config = dict(
    n_head=2,
    d_mlp=256,
    activation='swiglu',
    rope_fraction=1.0,
    bias='qkv',
    parallel_block=False,
    init_std_o=0.0361,
    weight_decay=0.0093,
    grad_clip=0.5,
    warmup_steps=200,
    decay_shape='pow',
    final_lr_fraction=0.0,
    seq_len=768,
    doc_mask=True,
)
Each number is 128 + 24 x the weight over its row's rms, rounded and kept within 0 to 255. Layers, rows and columns count from 0. The size above them is the row's rms in percent of the matrix's.

# layer 4 MLP gate, 256x192, rms 0.226, rows 230-253, columns 96-191
size [104  98 102  96 109  93 100 100  93 103 103 108  94 102 108  92 106 100 104 105  98  97 106  99]
[[115 115 164 144 138 147 142 131 120 134 126 147 146 104 124 148 133 159 135 101 107 112 120 113 175 118 163 136  90 101  91 134  99 141 121 154 168 182 122 105 148 150  93 137 159 150  98  85 154 149 115 112  94 112 117 113 144 103 134 166 112 154 109 162 123 138 122 149 129  99  92 152 109 153 126 139 135 130 153 118 128 139 146 105 126  80 166 133 147 123 141 138 115 125 115 141]
 [168 129 168 145  97  98 157 113  98 105 114  88  99 132 121 159 128 107 147 128 107 145 121 132 145 109 156  88 153 141 142 138 148 102 112 105 114  90  90  86 108 143 105  90 132 112  92 123 112 120 125 173 123 105 135 186 110 131 122 187 112 152 102  86  93 103 106 164 107 107  93 137 141 104 146 150 129  58 152 109 170 133 115  97  99 173 142 146 168 121 139 144 143 107 138 140]
 [160 102  83 167 152 132 138 132 167 135 164  92 151 132 125 126  85 164 149 145  79 137 156 132 131 117 109 130 129 126 102 104 157  94 152 129 162 107  96 131 168  78 111 127 161 131 148 149 152 141 140 108 141 155 116 152 142 122 118 130 128 133  89 111 125 123 128 127 101 114 115 109 154 158 102 117 148 117 151  79 138 178 147 135 153 115 111 115 107 130 119 152 146 126 124 131]
 [106  93 114  97  93 110 169 113 151 156 155 121 149 160 142 155 151  78 139 123 101 133 124 145 116 110 114 107 142 106 151 122 131 110 117  58 120 101 118 139 153 132 107 150 138 123  55 111  89 136 120 136 123 107 170 113 105 124 129 149 106  98 137 130 135 132 127 133 128 112 144 167  90 143 126 115 133 150 154 115 114 130 134  86 145 119 120 116 117 134 107 127 109 115 174 110]
 [129 154 117 136 111 137 136  98 116 152 111 172 146 131 147 129 143 111 134 143 146 126 125 144 105 117 118 101 144 136  63 109 135 183 104 191 112 151 136 118 138 125 137 144  71 100 158 127 114 134 133 116 140 128 173 115 113 105 140 106 120 111 140 132 111 102 131 169 126 114 167  72 127 150 160  90 106 138 121 129 122 112 134 125 137 157  97 107 155 170 119 111 116 129 125 152]
 [129 118 136 124 146 105 119 150 128 112 149  96 157 102 120 123 126 134  89 124 149 133 131 126 121 183  91 151 138 120 132  81 161 121  75 125 131 127 123 126  85 107 140 191 107 138 133 118 119 145 124 130 128  96 110 162 121 147 131 125 159 100 154 101 173 137 132 142 134  89 143 116 152 143  86 118 104 118 146 109 153 140 111 111 101 123 132 110 140 168 110 120 126 143 143 155]
 [162  76 143 110  93 133 125 102 146 155  96 136 115 103 122 168 107 111  96 112  99  89  78 168 111 136 103 119 104  81 134 124 132  95 175 161 133 106 105 114 110 134 113 178 120  87 136 176  69  78 166 167 167 148 134 177 105 113 138 147 166 123 150 105 119 127 122 109 115 160 109 151 108 124 139 110 190 150 109 124 115 120 158 108 111  95 150 121  86 132 109 134 115 120 157  94]
 [107 110 127 140 120 153 133 159 134 136 113  90 126 126 130 164 123 155 157 144 110 174 155 142 128 111 121 128 146 177 124 153  94 119 149  96 144 129  93 103 129 122 121 114 145 122 139 135 158 148 108 116 151 131 157 154  85 134 106 115 132 135 129 147 157 151 137 143 104 108 152 119 149 120 117 127 131 176 134 105 119 127 105 106  96 157 152 111 111 145 150  96 101 130 176 138]
 [146  95 124 142 143 124 118 166 102 104 147 106 126 117  92 144 107  88 102 119  72 104  76 154 163 154 101  96 149 102 106 143 123 140 105 101 112 108 119 136 158 120 110 113 116 157 126 168 157  85 152 113  90 137 146 148 105 133 102 121 173 175  62 145 181 135 130 124 133 132 138 137  84 133 138 155 133 158 111 103 148 123 138 133 175 117 164 105 123 162 123  70 119 137 139 101]
 [113 164 124 157 131 108  74 134 111 124 138 152 164 130 122 147 101  68 154 111 148 134 135  95  77 127 100  90 186 111 139 118 133 169 159 113 177 118 180  75 131 116 108 134 113 131 111 139 122 167 106  87 141 105 107 134 132 118 143 151  96  98 134  79  94 122 117 130 108 114 170 146  86 102 170 155 132 112 101 136 128 111 102 142 121 138 132 126 170 149 139 114  80 125 119 125]
 [136 140 149 145 109 164 187 110 138 186 119 112 135 167  82 139 117 110 128 118 170 131 155 166 150 134 177 162 139 143 111 112 116 114 137 134 152 112 151 139  59 116 127 151 162 106 113 121 122 108 129 145 116 144 142 140 126 103  74 117 144 175 155  96 123 190 139 158 151 160 157 103 157  99 141 118 138 100 132 160 113 129 131  99 133 117 125 137 113 157 134 113 105  98 129 116]
 [150  91 134 118  98 142 110 119 123 108 130 124 147 106 107 157 129 130 141 151 162 185 100 105 127 102 112  97 124 128 141 112 147  97 168 103 194 112 127 118  85 104 128  88 156 121 119 141 142 123  94 139  84 118 120 138 165 107 135 121 121 112  87  93 124 153 125  98 113 138 164 150 133  84  96 123 110 140 126 146 122  93 118 137 100 121 128 156 143 120 149 145 101 108  97 120]
 [123 104 146 124 180 133 100 158 115  94 122  96 152 141 163 121  79 143 141 132  97 106 171 144 150 145 138 146 152 125 139 117 117 167 129 111 144  96 121 172 116 107 124 148 150 146 133 129  95 103 119 145 119 113 137 116 104 157 124 104 107 156 143  84 128 116 112 156  89  77 125 144 149 137  96 130 134 150 116 116 145  55 153 108 144 143 154 172  95 112 128 106 154 142 101 107]
 [144  99 121 111 106 143 135 129 153 133 152 113 131  81 159 135 142 110 140 137 137 118 123 158 144 121 149 123  81 152 131 106 130 117 182 142 112 149 121  99 116 111 149 118 142 135 126 149  71  85 143 135 160 112 141 124  86 128 147  87 161 106 165 102 158 125 115 103 155 153  93 125 116 137 123 109 134 108 129 118 125 159 122 159 160 122 151 109 167 114 137 142 142 133 140 110]
 [ 90 138 140 129 134 119 112 153 133 113 134 107 141 108 164 135 104 155 142 138  98 123 125 143 174 195  88 101  84 120 155 137 138  85 128 137  86 139 105 145 131 135  99 140 162 126 177 179 136 132 133 128 138 137 161 126 110 100 122 144 139 126 111 147 134 123 139  85 119  97 106 157 119 121 103 124 122 177  91 167 153 132 131 139 117 129 117  99  86 127  90 112 117 133 128 135]
 [ 83 161 162 137 117 107 124  96 120  83 114 139 141 169 126 105  83  90 174 127 155  82  90 133 157 145 125 116 124 128  90 117 162 157 144 154 142 142 121 107 114 142 100 135  89 144  94  97 145 137 122  82 130 140 175  97 146 100 161 138 137 171 156 127 129 127 163 101 136 106 118 107 153 131 117 119 169 171 152 105 140 117 124 133 175 133 169 116 137 121 128 151 155 165 119 113]
 [150 153 103 124 102 127 120 166  96 126 136 134 129 139 117 195 142 169 109 137 124 142 160 124  66 155 145  95 153 117 126 158 113 146 144  90 134 126 182 105 159 167 155 133 120 135 113 138 141 108 132  89 121 133 129 118 106  73  92  82 119 121 139 117 138 115 139 120 161 124 164  96 135 115  93 148 104 129 156 137 150  91 138 110 131  99 150 121  96 138 152 110 135 127 122 116]
 [123 119 190 131 104 145 109 103 129 107  95 121 118 122 109 125 132 108 130 104  87  72 157 112  92 124 125 116 138 108 144 122 126  98 171 151 108 142 132 131 151 110 141  97 122  95 133  98 185 151 118 104 157 107 115 129 104 100 110 145 158 156 152  74 126 149 106 135 124 114 147 139 137 133 120 125 135 173 181  88 141 120  97 116  86 151 133 127  71 149 161 169  85 108 147 123]
 [116 127  70 142 150  81 159 102 156  91 130 175 148 139 130 134 116 149 161 155 139  94  87 107  92  96 111 125 139 105 115  91 150  86 125  98 167  90 119 131 119 134 165 144 109 118 139 116 128  68 124 142 146 139 173  87 119 150  90 143 106 110 129 128 151 171 155 161  92 124 109 128  88 154 133 145 127 100 114 138 103 130 119 140 125 132 133 174 164 129 142 101 132 100 122 192]
 [121 110 151 153 141  91 132  91 107 126 170 166 127  91 129 134 132  94 175 126 134 131 131 185 111 108 106  96 167 142 174 114 172 172 145 148 131 149 141 150 158 114  98 158 101  99 124 139 135 108 150 113 137 110 148 127 123 108 161 142 120 103 142 112 121 137 129 164 122 155 153 120 103 138 190 144 134 125  99 137 102 156 163 106 115 115 167 131 141 157 119 143 154 143 110 117]
 [163 139 140 113 133 116 115 153 122 126  96 113 145 151 122 141 126 110 145 122 153 115 173 120 127 114 174 124 160 147 133  88 126 133  87 166 129 118 132 124 133 152 116 173 127 122 153 114 123 131 154 114 135 100 160 105  97 114 132 121 126 173 157  76 137 135 170 101  90 146 133 172  88 116 116  91 117 103 147 105 148 125 139 146 109 156 110 124 145 161 180 165  96 122 144 106]
 [125 101 166 130 105 163 160 131 142 120 153 104  80 155 121 156 107 136 177  98 160 119 141 151 151 130 135 156 113  97 136 131 112 105  70  92 148 128 155 129 107 102 122 112 157 137 120 161 173 127 112 136  93 125 139 107 117  95 124 132  77 183 111 155 124 116 126  94 127 124 122 140 157 143  91 114 136 146 161 115 143 120  98 112  98 160 137 110 135 113 155 132 135 161 108 135]
 [138 136 140  72 126 139 125 138 153 115 130 129 148 167 165 121 179 136 117 126  86 110 118 127 111 114  97 118 146 121 120 122 176  73 165 131 155 121 104  98 120 115 157 115 130 136 123 132 137 119  92 138  92 148 170 132 145 148 125 129 102  92 152 115 167  92 126 118 127 139 111 140 159 160 138 136 119 136 157 111 133 123 119 131  78 128 167 111 137 114 111 117  77 128 144 136]
 [134 123 164  75 103 147  82  96 110 131 108 160 151 137 116 156  89 117  84 164 146 135 107 185 152 155 154  97 142 141 145 101 112 139 143 128 103 142 136 152 142 127 134 152 148 143 135 150 132 124 147 161 143 111 138 170 141 127 132 188 128 149 104 132 148 110 110 115 115 109 101 103 114 120 144 165 134 129 159  95 116 102 138  81 133 172 113 100 109 139 114 132 117 114 115 134]]
# layer 4 MLP up, 256x192, rms 0.232, rows 230-253, columns 96-191
size [101 100 105 100 109  90 101 106  90 100 105  99  94 102 106 101 108 108 102 101  98  99 109  98]
[[151 108 161 131 141 157  95 165 107 140 122 123 131 167 118 119 123 127 159 159 146 110 110 169  96 149 141 116 176 110 151 142 123 150  90 162 135 110 127 150 106 114  77 121 121 107  94 148 119 125 120 141 110 144 100 140 158 133 118 131 125 107 150 124 139 126 147 107 156 146 108 124 155  87 148 111 109  91 104  91 120 100 108  71 146 135 114 125 206  98 154  97 147 110 120 159]
 [128 132 151  82 133 142 114 102 163 140 150 108 144 129 152 133 143 129 118 179 136  97 163 129 188 152 139 144 111 144 151 106 138  80 133 125  92 147 121 143 139 114 137  96 178 117 133 134 140 145 123 113 115 145 108 161 139 116 143  91 130 142  93 118 131 135 106 151 162 143 159 150 131 129 176 150 143 122 101 171 121 128 140 131 112 148 108 113 121 137 151 159  99 152 110 159]
 [130 103 105 147 121 163 138 106 114 178 141 146 158 110 148 117 169 142 155 107 138 169 121 141 116 135 158  82 124 151  96 156  90 124 130  89 178 166 139  91 132 159 121 100 145  80 148  80 123 140 131 145 159 119 114 152 105 101 137 138 163 116 129 143 108 104 120 131 145 109 120 125 138  95 152 129 122 161 116 117 120 136 142 150  74 148 119 182 157 121 129 139 101 103 146 159]
 [120 154 127 150 111 151 115 125 116 144 143 158 111 131 190 142 109 185 110 148 116 161 141 110 155  90  94 144 124 159  97 122 155 105 140  73 143 167 141 134 107 142 151 166 140  78 109 157 135 137 101 124 144 135  88 131 122 140 189 142 143 139 126 143 130 149 151 107 158  81 162 125 150 160  94 155 140 155 157 134 137 171 168 120  86 138 143 110 179 116 130 128 137 171 138 122]
 [108 123 155 166  81 120 130 179 150 141 130 124 125 120 128  98 135 111 111 100 127 148 184 132 131 168 129 138 125  93 158 114 145 117 101 116 117 110 130 164 130 115  98 151 179 142 117  83 120 126 169  74 146 108 112 152 159 149 150 108 149 137  80  68 136  89 100 132 132 134 138 142  85  88 152 145 136  66 154 142 115 204 118 168 160  93 132 124  95 108 146 123 118 130 183 119]
 [149 107  94 143 134 131 129  93 178 154 164 152 100 139 126 156 137 110 170 112 140 110  98 156 144 112 138 129  86 106 108 120 121 175 124 159 117 124 107 132 162 114 122 105 171 153 124 132 153 114 132 142 108 126  81 129 182 104 159 173 131 138 146 106 106 140 146 151 133 124 123 139 114 136 146  97 126 134 115 129 176 120 100 103 102 165  99 126  75 118 123 169  86  95 110 103]
 [130 100  99 150 121 133 138 163 104 164  80 101 120 115 136 133 130  80 109  91 135 112 121 139 100 172  87 138 144  89 146  91 111 136 114  92 118 169 145 134 104  90 151 110 117  86 146 126 129 155 162 159 181 119 127 165 145 109 120 140 132 126 136 110 143 155 147 159  89 169  91 176 109  99 146 148 152 138 127 126 111 148 107 125 136 112 129 118 153 104 155 104 107 165 162  90]
 [129 112 119 116 118 133 154 141  80 102 145  84 119 159 100 157 105 100 170 145 148 127 165 133 114 152 129  95  91 122 122 129 118  72 117 103 176 122 131 122 117  93 140 157 140 126 172 139 153 115 117 155 127 124 142 142 105 149 158  94 131 105 121 171 125 163  91 111 138  69 160 149 147 172  97 147 114 138  92 147  91 167 121 122  82 168 164 156 140 147 133 126 131 118 131 141]
 [110 101 147 111 117 175 122 129  97 118  92 138 130 177 138 153 131 119 135 165  96 150 105  94  99 133 123 141 134 155  94 112 109 124 128 112 153 114  98 120 123 152 166 136  72  90 143 132  94 141 111 116 134 197 129  85 130 153 148 160 139 108 149 146 124 118 122 132 161 115 135  99 161 123 134 136  95 104 126 179  94 127 129  97 121 127 114 133  90 111 120 109 161 126 141 137]
 [109 123 116 122 145  90 102 153 107 129 131 135 121 105 124 127 117 138 150 140 151 137 118 179 113 176 122 120 108 142 121 181 111 150 122 127 149 110 142 120 132 138 127 125 103 161 142 151 134 152  92  90 130 145 142 118  98 118 167  93 166  89 159 105 120 105 175 100 131  80 138 113 163 113 175 160 175 141  81 111  88 165 152 134 190 116 171  88 137 114 110 120 114 115 124  88]
 [133 124 129 111 129 133 189 112 100 156 102  83 148  87 132 122 133 105 109 148 148 144 167 153 121 136 110 124 141 111 123 148 113 169 168 124 164 143 163 127 142 145 120 145 129 141 141  93 113  66 146  87  95 123 126 140 120 169 156 121 156  80 159 102 138 152 100 105 135 137  86 132 128 149 156 130 130 118  98 138  71 117 112 123 117 130 164 167 122 180 131 120 151 132 151 153]
 [139 154 142 118 140 113 134 119 104 176 127 122 155 154 142 122 120 114 138 160 107 144 116 153 138 155 123 159 125 146 125 148 167 108 111 107 127 161 138 151 134 175 133 163 160 114 148 105 137 138 120  83 107  86 122 117  89 144 135 103 149 141  99  92 132 144 125 163  99 147 155 142  38 147 147 105 120 119 118 144 143 101 109  96 148 149 173 109 103 138 116 156 168 131 106 130]
 [ 97 123 114 112 140 180 159 121  95 149 135 115 179 129 103 136 146 124 116  80 110 133 135 126 171  98 125 141  93 110 127 129 157 159 157 145 148 126 138 151 151  52 128 136  98 132 163 171 102 117 146  98 115 139 105 158 117 129 110 137 153 157  81 166 100 141  85  76 163 100 135 104 133 127 122 147 114 132 130 117  99 144 152  87 149 100 120 143 173 120 125  87 124  80 145 129]
 [119 166 132  65 130 109 111 157 134 152 123 127 101 124 110 102 131 155 132 105 114 147 133  97 139  95 171  90 118 138 133 167 154 101 132 136 104 144 173 136 112  99 125 119 117  81 186 147 100 155 102 124  82 114 161 136 152 124 157 142 145 107 129 151 116  93 136 138  80 132 126 126  95 144 154 135 129 137 129 150 151 152 134 133  99 161 145 117 140 135  53 128 129 149 125 125]
 [143 106 101 125 131 169 115 133  94 115 127 152 119 151 143 153 129 119 139  91 146 109 115 111  85 105  87 112 112 109 131  94 130 125  66 178 101 119  90 126 106 165 148  80 112 141 158 110 132 139 125 155 154 134 180 122 106  85 161  99 116  85 128  98 106 102 151 145 126 134 104 118 154 134 138 125 187 150 116 147 176 111 125 133 142 168  87 136 122 133 168 124 165 103 130 162]
 [134 109 126 128 138 161 124 160 160 152 133  80 142 127 111 126 126 108 111 113 157 147 127 140  91  95 124  89 164 148 137 178  98 134 125 146 146 116 139  95 126 111 100 128 193 162 100 139 111 141 142 156 149 140 135 126 138  83 133 169 124 124 145  90 118  89 104 163 133  97  92 170 129 105 144 130 114 163 171 138 123  69 134  90 124 109  88 188 133 104 150 105 177 102 150 156]
 [154 120 139 141 124 111 105  85 128 129 101 127 138 138 156  88 101 121 130 116 116 141 122 123 140 116 145 113 128 118 103 136 164  62 134 137 130 111  67 166 141 103 117 146 118 107 170 114 145 105  86 148 135 100 117 156 121 137 136 133 118 124 153 162  85 126  94  77 147 134  90 145 116 157 116 129  93 116 105 122 126 116  90 143 150 149 118 151 147 114 124 164  99  94 117 161]
 [128 117 110 133 155 106 106 182 141 150 128 173 119 157 112 131 123 109 122 123 115  98  96 112 147 135 109 127 149 162  87 144 130  93  79 114 113 124 101 158  89 129  94  69 120 122 157 145 128 110  98 141 134 151 117 155 128 116 132 121 144 111 112 137 134 142 180 167 170 129 112 124  90  73 107 167  85 104 136 138 129 126  98 138 164 100  91 138 140  86 146  83 121 146 124 148]
 [ 90 130 142 100 116 148  98 149 112 130 140 123 128 128 165 148 159 102 140  99 131 147 106  63 111 130 126 134 142 120 122 115 156 119 194 105 137 172 143 112 119 101 114 130 161 142 109  67 173  97 136 164  89 138  97 118 150 141 164  97 150 110 120  88 131 152 106  82 102 144 130 141  98 109 103 105 137 169 159 155 147 152  95 138 142 116 154 109 145  91 137 138 149 139 134 119]
 [137 138 117  96 121 142  95 108 134 111 152 104 138 122 165 100 166 142 111  84 121 140 119 136 172 174 128 136 132 106 135 153 105 110  95 168 103 148 144  81  87 118 107  89 107 101 108 161 151 153 183 132 105 133  94 109 146 104 135 109 111 117 118 145 147 116 157 131 120 116 119 107 130 122 135 117 127 107 158 125 159 128 155 115 133  85 153 133 139  86 170 141 112 118 142 113]
 [135 125 148 179 118 182 153 134 145 146 117 120 170 121 159 118 141  74 119 112 114 100 120 144 130  94 117 114 122 113 120 122 136  91 119 140  93 106 165 141 112  99 116 108 151  87  80 125 105 172 121 129 162 141 119 128 155 125 160 156 124 144 120  96 104 127  74 155  98  68 107 123 125 152  65 179 170 133 134 160 124 126 132 143 108 127 134 152 131 123 134 140 162 124 121 150]
 [113 102 111 119 157 143 143 107 125 107 110 109 125 144 134 115  68 126 136 140 103 107 114 139  95 128 121 104  70 137 139 108 123 108 167 144 132 121 141 127 109  80 118 116 163 105 139 177 145 107 107 143 128 132 149 177 143 109 101 136 120 134  94 121 111 124 129 122 121 157 118 165 116 139 114 121 161 122  98  92 161 104  97 154  82 126 152 134 122 119 136 159  96  97 142 129]
 [100 127  89 125 130 124 131 112 135 148  51 150 101 157 120 137 149 155  87 114 117 115 125 148 142 121 101 158 139 128 128  86 162 128 121  99  76 123  96 153  99 132 103 110 143  89 109 147 100 146 138  84 117 135 139 155 120  78 117 119 140 142 168 110 112  97  68  70 124  83 120 167 130 107 142  67 149 102  95  85 110 118 169 107 153 158 116 176 142 160 107 164 141 141 158 125]
 [106 115 111 155 106 137 122 110  99 205 116 109 153  79 144 154 160 178  87 120 139 164 143 109 128 127 115 119  75 117 144 118 111 134 112 143 105  92 116 117 130 148 130 108 178 104 126  88 127 123 140 117 142 133 119 126 105 142 112 101 122 167 119  79 124  97 134 125 137 118  86 153 108 112 101 142 157 137 111 128 124 143 132 127 145 106 124 116 111 135 115 110 154 161 115 134]]
# layer 4 MLP down (transposed), 256x192, rms 0.163, rows 230-253, columns 96-191
size [103 100 102 101 105  95  99 105 103 102  99 103 100 103  98 105 111 105  95  95  94  95 103  96]
[[124 164 113 129 111  85 150  90 123 144 115 154 144 148 160 127 105 134 149 128 134  94 132 112 110 146  96 129 132 147 133 119 136  90 113 145 130 146  93 107 132 177 123 131 130 148 160 130 138 111 159 181  78 122 122 119 137 134 133 138 114  99 127 120  69 124 168 142 126 142 156 141 124 112 170 118 113 157 165 117 136 128 139 178 128 146 123 142 142 137 142 167 147 104 167 126]
 [131 134 133 151 133  78 124 130 128 107 139 160 136 150  76  69 139 148 140 152 136 122 154 146 130 137 117 114 161  92 165  87 151 128  94 111 133 126 116  89 119 142 160 114 127 128 113  98 131 119 134 100 108 105 101 168 148 112 111 134 157 127 143 134 130 126  85 158 161 172 105 108 113 117 100 141 110 136 160  95 127 168 173 158 144 124 155 165 135 194  74 101  99 129 140 151]
 [132 128 133 140 117 110 158 137 103 134 103 131 121 146 141 125  92 147 137 130 104 100 172 154 137 138 117 100  88  98 161  99 130 146 150 120 181 133 145  99 139 140  97 148 156  87 135 108 120 106 171 127  78 121 187  39 162 125 165  91 134 135  98  97 141 128 113 162 124 110 154 126 161 120 139 142 132 131 114 139 102 153 108 116  91 129  81 126 126 106 172 139 136 161 121 102]
 [110 185 146 126 151 138 141 143 123 121 117 126 126 120 166 132 157 137 143 132  91 181  91  96 134 113  92 101 122 156  52 150  86 113 145  99 138 115 137 181 100 106 149 135 142 166 123 101 176 162 107 145 109 136 136 159  91 133 160 128 103  88 133 148 135 107 131 107 145  93 142 131 139 127  96 144 118 114 137 119 114 110 140 133 110 128 158 130 154 100 114 171 143 165 145  88]
 [141 176 131 131 168 108 122 113 134 103  92 145  82  95 121 142 108 139 130 143 120  65 148 147 147 142 116 156 148 126 147 117 122 171  89 123 141 136 118 135 122 152 112 136 162 134 138 136 105 134 159 113 135  63 173 105 145 101 157 116 160 129 125 137 150 106 181 134 126 121 144 151 159 121 139 151 142 125 154 124 104  84 106 153 113 165 163 159  69  98 150 159 120 151 140 115]
 [135 125 158 114 107 122 156 152 125 105 126  98 104 115 139 147  94 129 125  51 111 141 117 103 132 138 165 131 141  71 116 129 151 108 142 134 128 114 121 139 112 109  98 145 119  79 137 144  99 130 111 124  90 127 134 102 105 169 144 154 135  92 163  88 139 132  74 136 143 155 103 138 159 152 147 126 175  98 131  91 121 131 120 144 134 117 163 131 113 132  97 124 191  98 113 112]
 [148  87 125 105 101 135 125 134 116 120 128  93 116 128 139 130 142 122 120 161 142 131  83 137 127 111 109 128 176 110 134 151 120 148 147 164  88 127 123 107 140  77 145  97 154 141 116 144 116 124 143 109 164 113 184 128  97 155 102 135 125 119 140 132  97 151 174 108 105 114 116 122 105 118 123 119 150 108 116  95 169 121 150 115  72 104 150  92 113 122 131 101 102 113 121 135]
 [144 113 106 140 114 143 136 144 135 153 112 139 163 119 160 121 134 102 153 144  94 133 130 124  90  94 131 177 156 143 111 158 132 113 138 120  92 167 135  85 147 119 128 103  95 130 163 121  99 128 150 138 132 166 144 113 135 102 116 109 145 135 133 144 125  91 138 119 102 127  91 118  91 126 167 149 133 131 171 148 106 136 113  93 118 109 120 122 159 145 105 131 143 140 138 146]
 [111 170 155 164 169 151  88 111 179 139 108 144 129 112 111 155 109 132 145 109 140 100 138 171  93 153 133 137 128 100  95 111 131 114 162  99 113 119 123 104 133 136 173 148  80 143 126 119 130 162 129 110 132 144 124 167 108 102 149 126  91 115 106 162  94 113  63 129 154 109 121 132 146 120 119 167  97  83 129 123 112 109  76 108 135 113 145 144 112 117 122 130 116 115 100 124]
 [168 139 128 111 169 135 146  86 156 128 168 130 148 114 133 135 125 133 134 111 101 122 118 141 138 169 161 167 114 138 103 104 116 109 147  82 118 137 123 114 167 109 110 126  77 119 148 193 114 113 144 104 151 134 140 138 141 116 128 125  96 152 157  98 129 130 127  92 124 171 128 161 161 154 152 172 123 114 146 113 133 126 118 143 112 154 159 144 118 109 110 125 151 156 155 115]
 [118 161 100 149 179 129 126 110 118 143 129 141 149 114  92 113 113 146 139  92 165  90  99 121 113 145 142 134 154 156 115 151 172 110 164 138 107 176  87 139 134 113 161 128 122 124 138 124 112 112 113 136 163 110 122 129 131 137 112 136 141 137 148 104  99 149 167 137 108 162 155 143 154 145 109 134 154 134 128 125 140 117 132 121 124 102 138 150 121 105 148  85 111  98 141 128]
 [168 140 119 150 154  83 160 148 113 114 177 146 163 119 115 151 144 109 136 133 102 103 105 116 115 121 120 128 127 132 154 116 160 119 100 119 166  93  74 124  84 115 163 118  97 108 118 113 100 155 131 107 100 148 111 154 157 142 139 129 110 164 133  92 125 126 133  65 107 146 157 143 110 108 107 163 176 160 107 123 109 128 120 141 133 134 124 141 150 136 122 137 157 111 134 171]
 [ 99 129 126 112 104 145  81  84 163 104  74 119 139 123 150 146  89 149  82 149 115 129 128  88 118 143 143 115 118 104 124 149 108 116 153 153 118 110 163 136 125 123 138 155 139 125 130 101 135 124 167  84 139 139 166 120 143 116 122 164 148 123 113  90 147 157  90 135 141 123 143 143 142 115 131  90 166  98 127 162 107 104 143 155 157 175 161 146 121 139 112  86 116  84 124 145]
 [117 130 120  88 113 108  90 101 127 153 148 138 161 130 133 150 142 116  92 102 156 137 157 128 140 129 105 123 135 129 134 138 137 106 132 170 135 119 122 144 140 113 115 122 108 135 118 116 120 199 138 174 124 126 159 118 174 132 123 148 140 105 135 163 145 136 151 155 120 106 118 122 115 109 169 135  90 163 114 141 135 120 207  81  95 148 126 113 130 135 120 136  71  94 128 114]
 [138 126 135 122 126 104  99  94 145  98 135 178  76  91  83 122 116 128 112  99 151 118 132 171  93  77  97 133 159 106 131  78  51 118 139 115 154  84 142 110 145 138 118 112 146 159 114 143 120 134 149 138 126 104 105  86 142 138 112 137 124 126 136 163 120 157 143 111  91 111 130 126 145 108 123  91  89 136 117 178 111 139 154 136 143 119 146 141 139 187 109 153 137 117 155 159]
 [150 184 123  93 124 139 130 139 140 143  64 105  90 143 111 124 114 106 152 164 101 156 136 127  98 108 132 133 134 170 124 142 157 148 115 138 125 141 125 163 125 155  90 157 104 152  85 106 155 117 131 148  93 152 142  73 106  96 106 113 121  82 120 135 108 139 124 148 128 112 128 104 138 143 117 166 142 140 131 165 161 135 125 137 130 128  92 114  98 121 109  76 132 152 144 120]
 [154  66 157 194 108 163 131 132 121 105 111 107 118 179 152  87 181 135 108 166 123 143 122 147 131 119 138 109 114 126 150  93  96 129 102 160 141 140 104 129 119 113 115 106 164 112 135 108 139 150 124 116 117 128 115 153 136 160 125 184 117 128 143 183  96 169 141 133 125 125 130 182 149 136 135 128  75 123  92 153 100 171 141 132  87 163 108 154 145 128  97 134 112 132 145 111]
 [138 119 108 103 106 132 131 143 117 139  83 110 122 112 140 115 137 155 166 134 117  90 117 107 149  98 130 129 120 133 106 126 173  95 163 107 161 185 145 127 104 167 146 146 106 183 139 120 128 138  93 166 135 179 102 147 150  94 125 154 139 109 131 141 110 106 133 157 131 134 103 157 172 172 150 157 143 145 165 174 106 139 123 124 127 128 137 130 123 134 111 138 114 136 156 137]
 [127 151 132  80 130  84 120  99 115 122 159 149 151 154  89 143 168 119 134 121 124 148 116 134 157 131 117 108  98 173 135 137 134 106 116 122 120 113 113 130 153 122 125 125  91 165 154 136  98 134 123 167 132 191 106  93 127 119 116 174 112 108  94 161 120 152 108 148 111 135 131 141 147  96 133 157 141 126 114  89 118 141 113 137 160  85 111 152 141 116 150 146  57 133 103 116]
 [131 129 124 122 130 142 137 110 109 131 115 129 108 113 107 162 178 110 142 133 127 157  90 148 106 156 153 147  84 130 140 141 158 128 152 102 100 132 126 114 126 166 111 131 146 174 125 115 157 138 116 136  94 125 117  96 166 125  87  95 156 131 158 149 197 122  96  90 160 120 140 116 158 124  93 171 142 121 124 142 152 146 153  76  87 144 119  98 132  95  76 147 114 148 127 127]
 [126 157 150 107  95 147 122 114 125 146 146 121  86 161 137 175 110 131 143 127 106 152 157 159 105 109 140  89 127  95 154 114 140 115  88 156 159 142 120 116 154 153 118 143 112  83 128 115 172 125 209 122 124 125 121 129 153  92  99 142 108 111 132  59 137 140 130 117 108 123 173 150 123 127 104 114 146 150 130 141 106 167 122 151  93 147 126 148 121 122 171 132 152 118 142 139]
 [151 161 139 127 149 105 120 153 115  94 111 131 101  96 115 122 149 135 131 148 130 137 165 105 176 136  92 151 144 127 117 104 132 109 127 121 132 163 128 144 156 128 122 111 140 115 129 109 151 139 113  81 134 114 125 113  98 112 102 147 117 119 166 141 103 114 154  91 142 117 157 125 166 121 174 156  66 134 140  88  81 114 102 145 149 101 147 153  84  87  82 165 153 112  97 126]
 [156 105 126 117 116 170 109 123 131 145 132 128 151 143 114  74 164 136 151 139 119 124 131  97 173 133 125  93 152 148 123 131 116 121 168 126 146 114 163 136 144 159 114 154 132 132 180 131 146 132  96  85 147 115  72  80 122 124 142 104 105 117 132 135 117 115 110 157 139 149 132 111 126 136 101 151 116 101 126 119 121 132 149 102  93 105 138 145 126  81 119 120 116 167 103 162]
 [ 95 107 125 107 116  91 112 130 174 123 114 102 111 119 106  93 104 137 134 109 127 123 130 113 117 118 111  90 132 140 105  84 141 147 164  59 108 174 125 124 120 117 100  95 166 179 116 140  98 154 122 117 110 134 156 137 113 138 126 120 150 138 104 123 149 163 145 162 160 123  71 150 128  98 144 150 165  84 150 127 160 106 201 118  93 153 131 139  89 139 149 151 154 149 157 124]]